Part of a small language model's weights.
Size: 2 heads of 32, MLP 256 tanh GELU.
Architecture: RMSNorm before each block, tied embeddings.
Training: a variant of Muon for these matrices, 121M tokens.
Each number is 128 + 32 x the weight over its row's rms, rounded and kept within 0 to 255. Layers, rows and columns count from 0. Numbers have three digits each. The size before them is the row's rms in percent of the matrix's.

# layer 11 MLP down (transposed), 256x64, rms 0.303, rows 26-132, columns 0-63
095:064179115155131121142020106118104156119137110122171153150132165179115117120131100077082149147164165122084182111102129105129120125170135092094177086180177093158149132136088141118134170121104141
087:125111075103122178123123135147133110072080124060069135140125117115153154132154176155192157142101121160162197094124096121141069144112086125119158098121110058100089205104130150135141112162126148
099:154091103115174070135074108141113134185065138146124171170102122134102116114152149173111145111176160046108097149067083136103180136123163185097114130167157101139114138140070121117091118118107102
112:117059070164124151097083163141146177138143091122102102126077142151104164115089129180123130090176159106151120097138101166106178163087154069126128121138143106089097102120112153096070095152184177
104:173129146157119097173171123133173160118133159126203171177128136070149098155135087120132155163184172129120100150090171192083086146140141194099120120153116105147105088123142114155153121120198145
077:146133148123151146096093141116089097123110114089080125190112113110132186109141166108143206201198078145103085121153141123155159132161110125082096101148127084131121162161154182092103153082092139
097:106133131078111133100122090095155202177168157139167117176102136172132117106126159123103054147069131145116113102079164133141111133051128103091171157119107120130166168115120156111173077073111149
082:115167155135164065137135128175116144151188104181171144161108129142187116159130103098122147101085096152068169124105151142161094146082121156096167115126192145091114118193199149142100125139121168
105:090163098120113134140132140128149102143092132193074145163107119098147191112093130088144173174076087169160187140142161156095113131184105160163088136166116152118144160160129176168170069129098151
104:191121171124143113139119079078156113093153092118090087095083111125125141129136091127133103070053118143082097121153147132192141142130152123133148152189105120112094111121145063086085200083128143
097:085054151170150091090153099122162187108106142170146154128116061100134132114217107177132101134129151121122134133117161078082143094121135109134166177118128126114158109186182138109120123195124104
084:145095119076167108104091131150102061140045107145121150101113086161135176151134143129128137146110128141150069094110109159087182171169090146120118156127119150130145138188159192141148132064188148
097:123138137117153148144162153169155082150117123119152158093193074096169138112068155132137130028146119135120180104068135112110150172215148142147134155096166138125125142124122133169121149112072089
108:168153145079125109207082106129115132144205135110145102156096120146122069111163097063115092071132163141173095154137156164170154086153138126115151121121176140082125100179159117118113118111162177
097:164136199073090137102130058087145139146137162078115104149137148093120188124140165133113142180116172156128103118111201151091071131136091195131148124168156152129140131142129090096092147116181150
092:120142136061104151174142113119135177149164099111132150104107171171145162183108162088057118082102105117110152076121088116122083140196073147180125136113098116175148136110123113103164138054135134
088:177101101124101138107129120114099112063069155145118071117113183117106114141126094161130072129199200120101074119128113130078144130153145076137134095144069092101093140101146122114084116103142194
106:145096055103091141117143147174147174149107082138086126142156151124152116155124163198110147092174132099130157135109155173088116065136094135195109126180150113109125088088130178122129071157100079
104:137141118122140030091175134200146141143099122118092146208120163129148158131155195126137047095108119147149145121141143142104075156140151181116133165116157141151175164112157083097145135112139122
088:147183115151086110107167166123135168116195054126105099057134169077124142129159161159114154138100127096132175118115103122104074139132163185110106162114127117124195155081120088124160093119176137
098:182077134187144138159157133130149167101088162105174144155155113115133096112120096106151139186125115126129142174104075228097108128118141171185098122192139132119140099107191096098122142153103104
083:130137123131140113125080090088145142096101070129106154103160151141172071120089100157114077170199110119211147157149139211141159077138141160197149114158133111148136158088108136114123102143113121
097:153141139184152119160135170114152118144111156067068177142075144138047107131123159136169101142148102156203047085120100141123168146162095109120164113142146173136140145130162132130103175094109153
091:166086102118170191112202123119069057127094173138113119113138134144097144150155145091137128136134126115089107114135163098096138086164129162078102077103170119093071140130142186143187087135162133
128:159224117115084124141097068126134119095188148162189108122062129151109118170153119119163146115093106119167125102132094096189095105144093092142164132147118128125121135105119156149122036104094127
079:091156110138125153133157113136071094103124134146131084101184167153173112077146133112126122234113152138113098116084135149155185145141228158129139132150129130101120126121093084121160086123078093
087:163171100125224137137110136125145084157113133171183190127160102169106149176171161105124072074112082128144156143163128118134108106162124112119106096079092122085141135162126079128093074156115105
109:145078171082117083094137134115126055091067156131096147096128052105132168166126138151102179087081153118151125097133088149161107158114102166177134122169135142130146165169199135114107116115113092
088:080151097176189134136074203158181113079133127107134097131101123074101159137062136124135143146148178099107118149089131197108152145147135134170156140140146142135186095097138130100119150160070088
090:118144132111141109117124088157146224095122187132166141135155128145139097103133143105141132139125179141058090137072107116088118097098093091170150138124202107111122132095096100152117211108188135
101:147127171162154090191077136076186183145121144095126131181156181090123088166137116153122147134181175086051119150093152137132148128085079109130126100155119113130171158135153107082141130123167155
084:154114075115110133063134143149146150134055096112127147143136146084146089161135167147180162187095158171155175127098120058144210169125080154134115092122113146135124121114097110154071108157129157
097:068119126080152094147084133143100160092168137099165125149150147117148101150099134132159079146066094165187078076086099085131165152145149127136155167166152165073081142124123141073145084161151140
100:126123091158178102140144171091129106192143137098117118112075168179088154154117159071144088121163144166138102062102083100164115102122105052142147113138101135183087139191125115135130107086103109
114:114061131106126167155090142111166146123115147185115101092074119102102148139117130136087150076096121163123130183183145101127144086153102135138152122105128065156121093172138158074084169161108042
108:142186128077109089138168131095090081137104115126153179152146185154144064174119107146148087111072098120108154149166135114106137135144081116107115157101105180149192133078081147098182098146167145
102:114113137071142105143143167157137143111107146084117132119089149153158137086180132164151163103128070152184122118086113119157080146120177136116151166154066098125177051133126156166172092207137135
102:076156106137151113105192123159084088140109104116148159197157100097081097154139067140088144173075095190076103087110142136105140117108131136102114139154190101135096157120156081136154123121135185
088:071134148172137133112130139105167125141177133105163080117154146130098097056111158094093168179142149119080164090121129165148152117116186101153158118151070214138142148154125134056141142086131102
068:122168121185124096189125119116156119169111116117175156125103169176103140120137112167188169087141172143123109150145121135153081124127141095152150164111020121164163097129140173170124164135177173
093:176144172126143097133148064079120111151169102105098107152072158138149156114130163139161117159172088153192089167094117096032101125175106137100125129161120096075106157143155103105163127152157136
107:179182092120134130101128149101138144080096086113115110130105145127078146142140132115139138137194092156088126170142129129130144176202120147182202112168165106100098157077125155097174085123141195
078:132086171159086104150155158147082150121158095130115133110114096087117130195175101121133106108112155139109201117134092072128165158159134130163139173063111082079102076096155122079143121082171155
101:133068104079121116127149132183103066165172085118090116176119123126108071103190137088135153106131150107138144080175092169111156132097116173121090151095146148164098143112147086152137175101193165
099:145152108135175086159133165104154069163146108095121143130093156184120154116139167129155124171161198167183132127118152106126154137132163022107089152106070119114070132161127131137108108177150130
088:103097154173186085090143086130143173172141178161164106120105110064153160095159169119094077106032113113128134108141132091120115111100176133116131123109120074150113110096167156092122133087171118
092:114156110123132160091081142130110098159164117104137116156128135145093188087185125115098149149118160164091045163125136088108168121167116126166099093209074127184171113133119121154109160069118160
098:115162127123129105198085176124147142059143102182093126162128145172144135078111136139059078125129098103110175192186150168149148100126176155166116135099083129117168152165103142146132096140097150
106:143160123115134129111140165104126124140067145119085082169175067166111164166155074082119109144013137131120179138063134114107112098143155120168113119113094144167095140118141167154159172119116132
112:189119164121107156114112156136123154116099058198124143066107129166127135141112194171069137123120109125131101186152167107130132193068097122122124076151115091167132099156105070142117155147110104
108:102108147143134110174069056096139141143173123139145069127082129096097091121144113131165133139149144132130063141103122136169134125101087101159175103158109132086103048157114148130133098084220105
092:086202103115084130109150109176132128211094178166122154192117133130139084109160155135163167113138106174145149077132114117116128132098066140112130129156110172124128165093115194107112130117122201
115:139046124161094123122085069133124089193146141065074124148069120127143128138127079140136166144105114124184104154146122144094105143140082142136110146097169163106124068144122174193157125088091134
102:135137148093158111128189096170128149090166140090192087137051121090183118092139135140146166108120095132086067083111154056156137147125136126128088142151112115120148136095138149100128116034132115
093:129095111167085099102137149096124140111173153105111111096123095131095110131110090135157106173065126065136131122137108114094139128072139161122136070167102062147133104183116088101050129044118154
092:142191106172107123118157108142160176105133127135157119129153145157139141152143146085208125157095120142140114076129093137085150132099116089123114142203082038160117076154094118122182075164127110
112:131106106090102026138127114075168101105081108142101150128107167132129109125144160164060171140090158155219134131098144130093106146167153111143150109147092092130169133138132125100147079158085164
103:151129177140164057133115077102182168102152140081120139115146162091135094170109166158124125155042162148114176152162125180121117128120114158160114135139069115146207175154162162149145139137127122
105:167080076170138027073150132078103110146150140171159138183132146098142091147099162158126137091170127117138128099147064127129116132089080139103081106126109128131112120122119155122138096165091202
090:146140144155179136160155115097075159096106161169072114113115108099126133144119126082110093221118162109132139160092125134121205143091181168154066125094148116143136131101131121109140121185088190
109:119144104156096176154159166116121121108153155120140111097150158188099168107091139050153162105186110105132155143130120080193130203131105124106203130139102103172127125062143109140111153108096091
091:117198151152152123107110117113105086147138143131102095176128092136150160070184154163142145116123122087122083107151138107084102096141128091134042137180092120162155162072062145141127057135133103
081:160156142155116082156136118152085104145182141094168128120188132118115180164185087173147111066118158142151067134121105056165144115174095153119161115118160136119062132112149154075101094096120128
127:148193121104132189117160115160149133147180133105146160181036154147133107169129166103149156137111128115194128090101163097067140086063093150122119111168114104113096171115125136085085124126106136
115:106108114166067189144159089121137140157167090091143137156155127109091136135153147127117049167094128159127044098077106149167153142086196181137157110149154145149148101126108132146116092103076130
117:107175171184099107174080106086136181213148079089101147151109120099129160102130179155123162123165171086112123095149173142130105188104164152137135121105095105153121083101102104113158130177147133
111:101130129124108118135049128093149070185107149115125128088047109130162063168131143155124072071152165140143194146147130114138165123186111115110176145127156135109168112121141182078140121127157132
071:073118217080142124138088134158148138169202099115143191180103114123111145137104079146134120116118141125135135187120116085110097150072100085124133119140106170078092141187191118109106124123113114
092:156151106153161158139155120155098156166122077157156145173142129102126090183168164070138045100085173097128159101091147195167171104117120127148163106122141118137120155061106163092092138137145097
116:140083115149151075112107106163096168109081120144104104153096094151149126150138099129104133145063071097146144115092052141042097140138145080139214134183162161140141103094136129125164148123123118
096:069097084142174175121161147154132071120066168132129139123148140126150136112084079131120153060124174121121064142177107133115156214110111121103134124052135144110102130149125098190124145133126157
109:079127089135112115086124158055084099225131122143097127167121072094158129142137085123116127199039115112137102146132155150106161104136124130125126123097142170203127116132137090102144105156119142
106:155155108150163166146081109087124169133112126196142131149161085179125142085145160148130100142138087090156109162109130119126161197118149077157150097144130166095143048075171135078108137101185130
102:072102115109129141124139125150082062179155147088148140119140110151127173091159142096054094137089105167145157131107123086131122060146099112162178122091150084137088170077147134087187118083101130
097:153194073160198148126064098125109106111099184143135070131189092075118143155177108151168146135107095121121102118099172130137153109172075140137168117108129125126176075099078133138100117150128123
109:149157082144102044126193091115132113124130111140124122078125163062115128112194129085110057137120074125154098108114135135124152105089118160144121159159093092135117069127146094086089122131200123
097:140102117118075120042104096089202144169071102108097146110111177086111157127101133187181105141128160109152152165152074150124137163102148123113098170144131105129113163086145145118078151100086095
114:168103108137121125108159124128156091066096087152123157185100104158142092167128135158090167147163117118193165139079132219147164131108166165098132146164109137137124166138170183129128073131154079
110:144139161108165125135086085104192115081128144185117062150135117146134077109147101189176127150124089135079173164046146130145137120123103081124167117131108183081168087162084150128117113121130135
123:151152066151107112117110128130132125154088132105163187143076166151136137097118137140112137102171160145149161098073123137109130067158153103123099154150108082097127147182108103117137136118255178
103:136176167155114171160125166130108207184109164097104097114127179152080153155121141152107102138146143112089144087078165099179102097103133183145085110204119120109139101107157104110119114137178173
095:140131076153119071091178118063122164123077139136126149094075138089108147081130144170132179091099114131107124084163147086129150130146125199142114027165084155160132135115112114110147135135156159
067:129068105124160126123139137102175103127090152130121104128132142129112064187164140198204118134153127148105074154147110122142133161128182069125146180181117140138111207123125161136078165109160158
130:128146156131134127130075162097163112072199183120170147136176159124143108079129109109143139109143096089097125163031171091094180110073154128106142124131105131142150140061160154130118145148177138
078:156106151112109136121103141145104101171076165142114153198147112107165079190168140151140073163168140130117129159111132143061164099181093147158149163146132105181111192116086165191133104119153130
096:097153106141162152150083144112149111075113180213172101084095134143147086137088133131206124143139125096085135098113102163159181149120168107113123134181123110162135143121152138120180113201114081
118:103154077118132132118033133050121125095112147103115139139094145107127121101101168229145118086122133125116120151136119164095157169100119147108073088142096108115171162148160205154108101124132128
103:137125140131130109101155087121179133163151126136066157143115122121135101109141102148124084043110127099136136134156090098158108150147190184153156154166078104138162156053110199113061120141138081
105:136130108085124118135166153132096179133120083101096157124206139120139104132150145125144161118064121124105113176131073121068152170182081088195124156056139134105182151093107141161140141120176135
118:128096106112086130133082117123158196155135129199130117086118157128108114154176105144158069143179125134107154092107168166145086074099079099163050141149105148108125104127171129095100091103071133
099:095100098115170092160131056121138144113135121129094137177100132155094142119152161093147102115130101136127247138143156112161065153117092139140091131128119113091190078146157200147131110128158156
087:103144110206183128109141105083150127097148141169137149128213097119140164137203122085133091118083175094101105119146154126114142122101138124049123100170116139171179112129071174142150127130129112
103:141145065156058135124148140145103119074149109140153127123117103099204147115138118139105163196171120149144092111159136154131152102185071106106109063174167127162127147078144120158121061145149164
094:114183140078123095122147087116110129094170152161162114061149178191136170123091109076168161180172105169142119149152133112109136145174164123139105108174127117177135163107104196111114154082098137
115:122139115103073075118072137135143194185114115132076124090155097048088132107179141119133154143088146154159168145101142119108122127159094144118092117118113097090188088057154114089131114116179138
091:095124157175100067079117169146056156157130139107161131148100120119118166154147121128089095137121118113132099126092127157053133145111066157135118151134181190111136203138179118092148163102134183
105:079114137208147120108158130173115144203152135095123137117124124093108195126078116156201122139122178104114190116160124142134109104072130113089130109140116152099049128087154120141159133070127122
114:121146164114158207086099158113090139171176129109110140070134124107131183091167116093202112119158125095097116160108171104179103141104147160166123140141102137112138127064098160201111083115111128
080:087144107119067110132096155141109131152127124113086132134071170156113052088165145158174136140187095105109114141145088106155163137076131120159158150129100159060152111165177141152061155085128170
112:150115137128172114119144080146111078137122075123152118174147115094104087133193176137187115099105077117096118135143108142091160127105180144118097074131191138142066077140087128167113120055163119
095:129100064153171138138133159168104142133119177140147111110106158182084113121128126154125161153142186036146098103166115180185165101062107118148147075111095157133128179107160151127113099126162154
094:157112122150143076093141134113124144167147091132069107117066150111112153106151118086146076073093092128116126157188193067075099140131147105135171087175186099168106137143144154188110118108128129
079:171041154099101117142172177102107113112165141138118123152091132135143112142148102108152176122180095088135120107145169105164116141145079155083146133120124157133093139076169144126051032127153149
112:132125147094121165146143124126054126063219123095090067121188168120151100117123091171144132112156109181101113065139102112166117145141094156125141090134103097098136091143168151129063142139111152
083:162065123117091099141139164094095135230117118116146122149138123138173152155107125090151074077149109133093139143103127191105110100151133127143208165167137148110116111132194074112164103108097143
096:113128125120130199146096144164060096138118167135131117101121174176096094124083151097170119084129083141107185088145122087152163166139112121157145097137150126145049146147154173174104199118113091
107:106182097088120133108148071098131156080168140120112139125090173127117101146121140189165135066165166206135110167202094119147178159133166109179122152150109153143130094112187107146137127123105159
# layer 11 MLP up, 256x64, rms 0.396, rows 27-133, columns 0-63
107:132135146107156166122084127112100137119138141086125115097172132127184135146132149133157169133130184133104143125079133168089087079035119103136109201159123123099106169100071129141172124188062156
098:141066148126067108096163177124151135139095134101094148125101100121123131128117162056113103083086126177162121150195108124142097124120138128087052179094144126130187062138111072141146169132121129
107:144138119155106121121176135156154154100060135160166130116094168097091053133158129029139135140112087101119126107125117102133125091156207137126114149176160114170141131138198090133117098093101091
109:136120111159051166072156153168115117131124097189077088144092133097092124143158113098105071095098049124128135140168096059147121113139097110110090119102082137107193131149118122098132131162090142
082:143136123130105109129139155178153090166114100140134107120136142088152128096143152065062122063104109160138089109092166133121121173154156067096091163166149146120195146102059048147164127152113125
100:105131109088132168112100095146178131121128111176173132114142105172143112171090169183132133100152166183137143126145115111093097126048068100123086128136096087091173153094096088078158114150185159
084:092120160139135102074120130147127147088132183159151114123171093137137130095205147105126137102183181178121139146122129185064182135119073068146147158104151149178102167124135113101099116120060124
099:092121126090132132161165076122169162148141084163103111066143149130123120188123068102158119140115108070109124130139107156045157129072220143116112162094126168141113082119143101117100098133158105
104:089135089134092166096105094172142137198127111116153138156112092115080118141116093180141156117126103130109126114148086066040138143059137161085118171084179111136148124109143126079178099151141161
097:158189149072094150079094136160168131122130156104086154085130115086134169148030141133086096091180092107148132135158144102164171190087126137113140095132081135079133118124099096111139127105140097
089:126128146170096138188172114156143075205119169111176017171116140101130119065072125122126137145158144162110119132106135110179097171141163109107092117092145130121124110144113081112107113137164144
107:118108164185177131136137167114180185141137096127123170131130137202155117154097135180130144093137137068121150096150149079196121122208123106125133087099173080092170111115104103135120130180118120
103:121140073100120100064143112157176158154102112161126146189129106159096136131094147159126128094122181174207118101152152143085118076160218136127079124118100097104144123134100133134119074171159141
084:089187082159124142126084178115143060115079111149124126106086071141116143161100141157121134131071148091204129109175115144171161110104158133101081094070069135145122136151173162145126108156122111
099:097144139165140132096121100130219111109089108122134123102110109102142169104138119164143125131122120193095098123159084179117205065087165156107133165118217092084141097124098134102114117126122084
103:083134151125154081193114128136146139131162128118119170145123160068185110116142113146144110081163174081190102162086109128167081109153146128140118129087117109107106151124041101162123096128117043
112:133168093143160126099112132130096132156130124062136066134143140111108134110070088059122130143119089180104160142076136138044127131133053144160119198091148112118149156144161100112151146086078135
103:119151137113177188086128097103173120125118096133111133126083162099162126088178097078168133146102137166086116108118185187182129162087148170126179132163157159115142145130099110111092073194110096
097:071118191094117144129131114110131157174158159160090112082115126134119144151181137164069114064169103106097142150146135132154183170104141116134158169057079117176151097110137149181156078117094109
102:120112139120104168156125160161162124136099112180179141127119142069126093114106153103135124161100124099148134164106068204116121122210129142103106162124172123131187123085185144107142149164114039
102:133113119112105165104124115127063157098080146128130143127138056155173148166130163105130106101175112112150166042153145075108149126099213134134078165136104136155091088117151102080146112184143134
106:109115144125103180146074124180200144173101134087058186118122149093120110111167163102171142077147181148146105103173137141132075157114120103125128165079126137116140133091133151148100190171095150
082:128130139095122102143061094170154185074168126187146089129112073162169127130092132107093108101116092096131061146118164089142146108130180096109173129160118122155140171110115137142091141054076113
116:130175122143110164120093133143153144151107132157175122147089084143101090091169158083078192154097088143162110134155136131101151130174149049187090158116155143182134133173099169096110083145174131
109:201122211109136138054119129115184134145191111122143126125126097094113121158108130124159123100141116134084149178139140126109148169098082155087144109103112159076087121148129147090133162170090211
089:104187113176119148160137152121132152089044074142134117087169099120100134108085121105152134145170096094100091092176089176112125114142145110122114127160113169130063068148095086118102151115148061
102:155140130134212112087137114118141178089073135153115140101145090109127130145094153173127176086162102136127169162100102095095083105100119217106095119090121196137080173135122143151137179115128105
094:133181161131151131151109097159133131130184181112134120101121115061172162154087122145099130164185188086135133138075104191143098160089133127138171150074164172134150181080157123082122133161113132
091:116051176129125122118145094133108084170138111097168130141132159103069169121143127124157142168072089171161124076158151182115089135089113129063134135137111125108121130171140120077121085184052133
102:076146131066137136092154127115172163121075061138077137143112076173120121144101092132137127154124190164139140125134156177127104151190108116132096048113090151153075125138132101148059152102123139
103:122152163162128146117096149111169151124217114129160163068148094138098112118194114108125133090139161140120099077175095194108115120150084147107094161183129127195154150152078163085111127158121132
097:171109133095039149139145148187088142100154140182147140130120060151125112130078171134154063137125129135114111085153151138094127083103127084157138157134197138148139127134089085179108082087097132
099:154148141146067077146166155167087157093130133145145115167112117123171133107127106126124137070172114154147118136148123167165086189146119111115092199136053115172176126160082128180079140122073123
108:137140172170082182114110133105135151102170121141138070111147067108096131088102125142103128162139124109059114117096137094067149097060123096109140163192159080184116161097134144112106107131063119
099:088112121140140143182137115133125123124142126176149068145152140175129067104110146151102192102179103117168172125043096095107083150164189080146122105093178170130139101114094151139152098155137161
100:134119133106143127122166017165112135109148095164208154080147120193119099127136105108146126119060118150175133082157141112119130130136138133142114101107092177127119094136127064124102142104205148
100:092130134124150158211086077090172102089168163118123096109103123149123090056175124114128129155161102108116155181109139104171110161139126146134176188145100118138190109160092133118098072155121089
095:138107137086150119131119123148120104122128105181088161163171163096086105116092073119127106094143075219142136148181104136152072147076123101124105138145067140083112144134053084127098081134146144
079:094114109089136139104115131145122167068153120107136048171146121127111086111143173101042120096112124086094145128118186117090215124122190169100113109163166129130108097161151175099120126125144114
084:111128113107128138098059170128131146106073106136157155099153079138169121119148074124094173110130120153122090161120110141185121124078175095170113190067099139157147082073155134100065164150098152
102:180127122153047171146148155129147165144192118121151115164149118095136123119100163109117109109215117147161126133096155104092097062157135127057167120136170067122128129122175115143146119155078167
090:127178152186115140140148119073123164118099042139096151086150085127155145161144118107112148123105112090161164141147099160091116109105164057155077152142067148113071131128101142152210143133122140
105:156133121146165121113128139143139087128146150125190166119185082095126147053099152133129125072129158149078087138194163110118135140179121137108126122127171073097110193108031131099121126111102115
091:146122128157181179103121089110120125178224073147152135110157087145146154088107187146165096134149118079158161166177112106145095062151119131110112120111124095123100185138134145138092137118099072
097:111160103189129143127093126127165148137058105151152128101110128090133124128158171179093181077134126103086096138171120092150112101139167142154072091154116114161131221106108048161160138125130123
088:143158131124135137154099098132124131192112135143111137077160114136141129103047110078120112096170101112161094064068132182171123124157121098128062149167146195114150103115080123126156135107052147
105:135105107141070123164120157159103114088128114077113149137121162080107083069142128158152102105140114106194114119160121135118139140103071125135138067049122162059098080182122110112140065164129103
096:162108146149151151144158113169117140159099138164102116120162139128121106048127187134173186148163126165169116106133169067123137173147220133095181136118161098095111144161164085126167094114097127
120:169149135125051145085167150117155150147114109133165092130083151153107151086121110102154132096127088131135086091170087096145107144122115118147113130110123129076050124096045095100065075168158148
112:094117177123106134167117128173157127137103111151159163206198141044175145138125152098085127169107154147111128148153145189181100177142152191110121160128082114135120144131129157131075145166108136
089:139119131186125089125170151145132139125158149197138149090116120191157118098086151103096100060191137098149128100151141133094121086098077134170105162174167116178143092129133155164126113137055174
101:101110133155105151115159157172126121075157062145120108023119126197143143128134071140115107138161120124134136112172171147162112142154158135193152129114132044081153178118129116151156134128149162
100:123218104101092143074128115114142119159097105045104175142118103104114140139119085124152117120160131139157080106143100144155134155146129127177119172020107149145122132093085133110119089168136081
094:122079104183125151138135093129131129185190069115125150094194144131096139142114140182088105156173145144111116162156154152107146134165120123157192109100157180095118142110069140113102084135096204
092:188130096063169187143163079123119136193090168129112172100078087081134093100125146074122124117112124148095160150120184129128148113187174146109108110120138143102116169131154137129130136129106211
105:104127132153185131087119109094144129171145150092116064171181117061119107141136148135099152158110154191138141117121148110132115114152205156095179159101075096106091176167157113082127076148092113
099:140192122166167117112100143142125125102092098073130156087081150076169098139152089098123191153070159122140145111114107151166090125118098164114071123168096081181124153129144161132093156122054102
098:152142208171137181148139124131160100114138132111056133131094141107110063104150086101116149136151099140107103110132195089106139130184085174134171144095160161164186161086157142167139089126099152
096:085123162072089132113158085120128189143125094089158155158173126123122100166111122119179188093168079140124109121198138134073083157097118113085099123112137176150120068176130139168122099093133160
100:088139153161121132136132085140162172097047146154109149126131135070177107123087089141155098127121140129144126187152132103139197113150173118089119124151055154088106083117117098152164133167141048
097:182078136159136161128138180142127136165109119136149147120085109110136118101151116093209106168130122093115144165096097117116122121066175105121107177132141099096103055090120054147107045126105118
080:144225137125124139047144152143114126104164125147148166120103099086091125154085155121118094156159161083114062103201133151146079127122163141074107175117082136141136114138103087160145110161144160
111:068157085144175166136134117161144179124111139116129098139079182119113096087144145169103183120115107144128085125083080085109184143085163112129138124084160138165081157118090064113119149174151075
101:094094096120154131114148167120128106154194120100091131127168134157185130129108085098048146129182122117152101141109183138132111113113114057172165145112134147158178115096124115152133023157115146
109:122159143074075138051135149146130137115072147076097070128116122111130087153115146115157183148166075101165139107178113120129148153100170144169108106102169162084061114185132085116107097146125129
112:183126125137116131120069060128129153119118180098121083110104116115092118075112132126112177162056149156083144101125095148056151056100119157110133109130144108136147141075122082151075121112083172
076:109150174163098136061160100128131155171119153115158105112156153101109160100126157145144139118054150138183198211196124150128115146106161086142087091130163106081136153120125137181111151161146117
096:089158120115141155105137086096113116138142121118077132114124072119138179134040088129119076193134116189136171145083140140109167090144131181069152171126146102122124126060111114182102166152133115
107:125124169099122158080152124112116142086159092142201092133132082205096136172081086103182115066113162110143124103123145122122059120100118147168127099104137068098130157137065080128114114126099128
101:130099102111124132082145163161137115078074094163146114122163099137031061115101139128089151113102134153139148172130136095103170169191116170136112113102141080119158172178186131157157165154133123
110:115177122128128144122105201137108075097160110120088108193072139134138104142110127117107172113159135119158179099144120180131127157092105126138106110126085140150156136131107138009088067148087135
102:084112127103150122153098122146085109092169100066165173128159102091117090088095132118083161134114113187175117071120093107151113107100153157155149185159155132124034113115104129096088107114177114
101:128156157181153140166165157094130080135177100116090184142129171104185137121071172112150107125157129131131181081189170205150164127123141184117107167150133139138119098167130117123148101157076113
105:120133194151069135085085122107102162083141066156115114150185131093124137142128098206073156167152085198117125122190128169132105159111122076101144125147133119177117153126131171111093122132111108
108:088166137158103163070231152109151149126100114135160102143109131193189139100114159100169128129115057148136104140173102122094171120109093157153099131101156108127155133081127129123150128157069176
106:140150119100184125152113115130142118116121095212127042144147093184105152164138155118126076105151119158120191143100084106111113083151178105142117138080105135163105072152198137091131103146146095
115:164096122145124170133113146073133155071123089085114159143155121152152115125071153117139127145137134196127129123146146133098152083113121129048128148105134203079124080180102169114074105168148196
099:189120115170119215165145142124179127121130139149119095106192026172181137100120162098152068132170085116122140113146118131089152111133156147107121139064083118111120097149140137156119149140146139
119:126097130146082124120114192171153093133093071170110116147080161108152060160123129095162094132145122099110160182084135082186184105089119123145088161073107113104139122112161083158174119160134107
092:185188115140093125117145106184122125083067112192149161166099100139146104097110167136055144108135150146182057114138174109109157115117167125116130117109136132200162148173141180142153108142130119
101:099061158118098188196115113159087137145123164070197083131136146128160123134130134081083118136153160121102129082085185174146091113115134089097155155140184075098146117141165122118120148131101166
085:110096155077125087132133070156160163107131142147139090138096156051055132122100162109156122142122123182127053122101143180147076128129119147188103120135178191128102081114084132124101121100107118
118:081154144179149134107172123116125141121186113076132135093120167159153133117137099108097101125140114152244128090196157114069104142161074130116145140111127084117140170147167153100134070160120133
090:096141167153082143116139182168147163132083118136139061089132150104121066147120097088160132132124141171078063083102160101181161163134072095140146076115165134132105115116154105100115129052122117
103:139097160135112155130135154160121119173155102153143089129143143201110078082120121167109119157052172165141185127058156104180094130095109135143109174134127090130126139170117147115081189193115139
119:124180161108133133078185148131164138111161097140141058114174117180086105131143129088077166136108120133048101148111109084157152104139133140156123127108173134221160136073134117151109107155105162
106:066161145126157117099148159137141141140109139134142112128075120034121091143111193119071125127114182147065065153153119120078146120099101118138143115158158168193098157107134088088117110176142107
104:091121093137129203137125131166111163162162094125125033144117093138160162146114146159148117071129108118146121128122193121132166069176095123165116109154088096131130099108184145189105138104084085
106:149104134129137100133129171175130162139072102134171120105162125135139166172068146152115158133156155178166114093123136167154029142139165143139039133109157155141156119144101095078128103142187096
095:109160159162080129071137113150155121055123089137173115187166105156085097115169088125127172090132121165155098101136132088095151095100118062066154116125202122164139109109147136133079136125094121
083:059119106166123112125079094159169146103138052160169144113180144103072093153113125149071099135094166086136083141141161197083161137092107123086111168170108152105179120119124132118123155129128108
105:119183144089122174129089123124164147181194162150112121123146085128178159112113107094129165112180199127115156108057139150128093118126123108189105121087141140190090149126096117102152108078075143
100:104117157126153135120081076125129154191127143150101113154153110123124110134093084120141096154157101125136150151088153153116159125167149060110052090137159153157168153051048138102105104141062105
104:120065078105198151130078124083117128155134132129101168093116066090059136125147127115138134115066184124097133159130127194160134098089146133100164150122106163118088147106110089111074125102079099
096:138165131121167137162110154212151135168180117114139108139113081091128133194112172192083121158127113113179090144157088138133138138095124080135126074117166059144051119123139125121108085109103119
103:192101088090155139112163095085058171058098102152136086112102162068126127145161173084123138122115122171111058165128175137098130123142127159089108112154136099159156141097131115150115080147083112
104:148132117139118168153132118205187087147158071080117051140137117124159116129075123130146088074144162129135095109108087108143152085107138137074121187126118100071137098136182131116154134140058114
092:126159157120151148109150160153162094120159086061129104121176173054095097139110062142073127091122198140106080108126179185145065113139101127074091108142161111101114133161133141143121130151131113
105:152112103114164087089103148109138121114130117127074172140123131074106149123089105127115154134078183101146168161099140180194116114082156209119109145110062142137110103064185130112117154122090083
090:067169107094089121146150116102178082176150071129144160114103075120169135122144130111083108063170168105159111126119079139128089124160135139114133155113140151114123139152125067195096101141106211
095:064125124174116153209102119127149121157130146122066083101078146116205120139117068115121159139158121118172138096143087192119153106172153121108079171125127134138090089087142152077134165135111113
104:161129189104146135098164074121104145137128139125153119111164073154135128146140128068086110144105170114108126111095171127073133158115127089133160131129128122219139120142084094106143120089142009
104:146177139082060068134119140139129134089154130114102125100062137174127124088086152121163109159082129112184164083128181148154131152180125139184058126060130117171114156094119137151120145152111109
092:107198096096131129157112167194122102138141110105128098173117079102120076120137158168114169116128138130144113071113103132099138108101177048072083117130162133157069123132104099061073147132120119
099:165121190137141117061100120120145167164088141128098109100121075138097123173142096147132112104173102098099135123158158129089149093091167072115151127129097062085175114087175073111091116150077170
110:109113105095131135132150083176089201081185140192153211125133120112142116125121088176168096135086088170129138107200151145130163107174148134123129092138127124158128091130154090090097149110082128
098:077152113123094137116144136142130115126125120214047141142176124080086150116184165089102119104135149163141118111153154117145135180091185128154171176126114104121157096155103133087127070119057153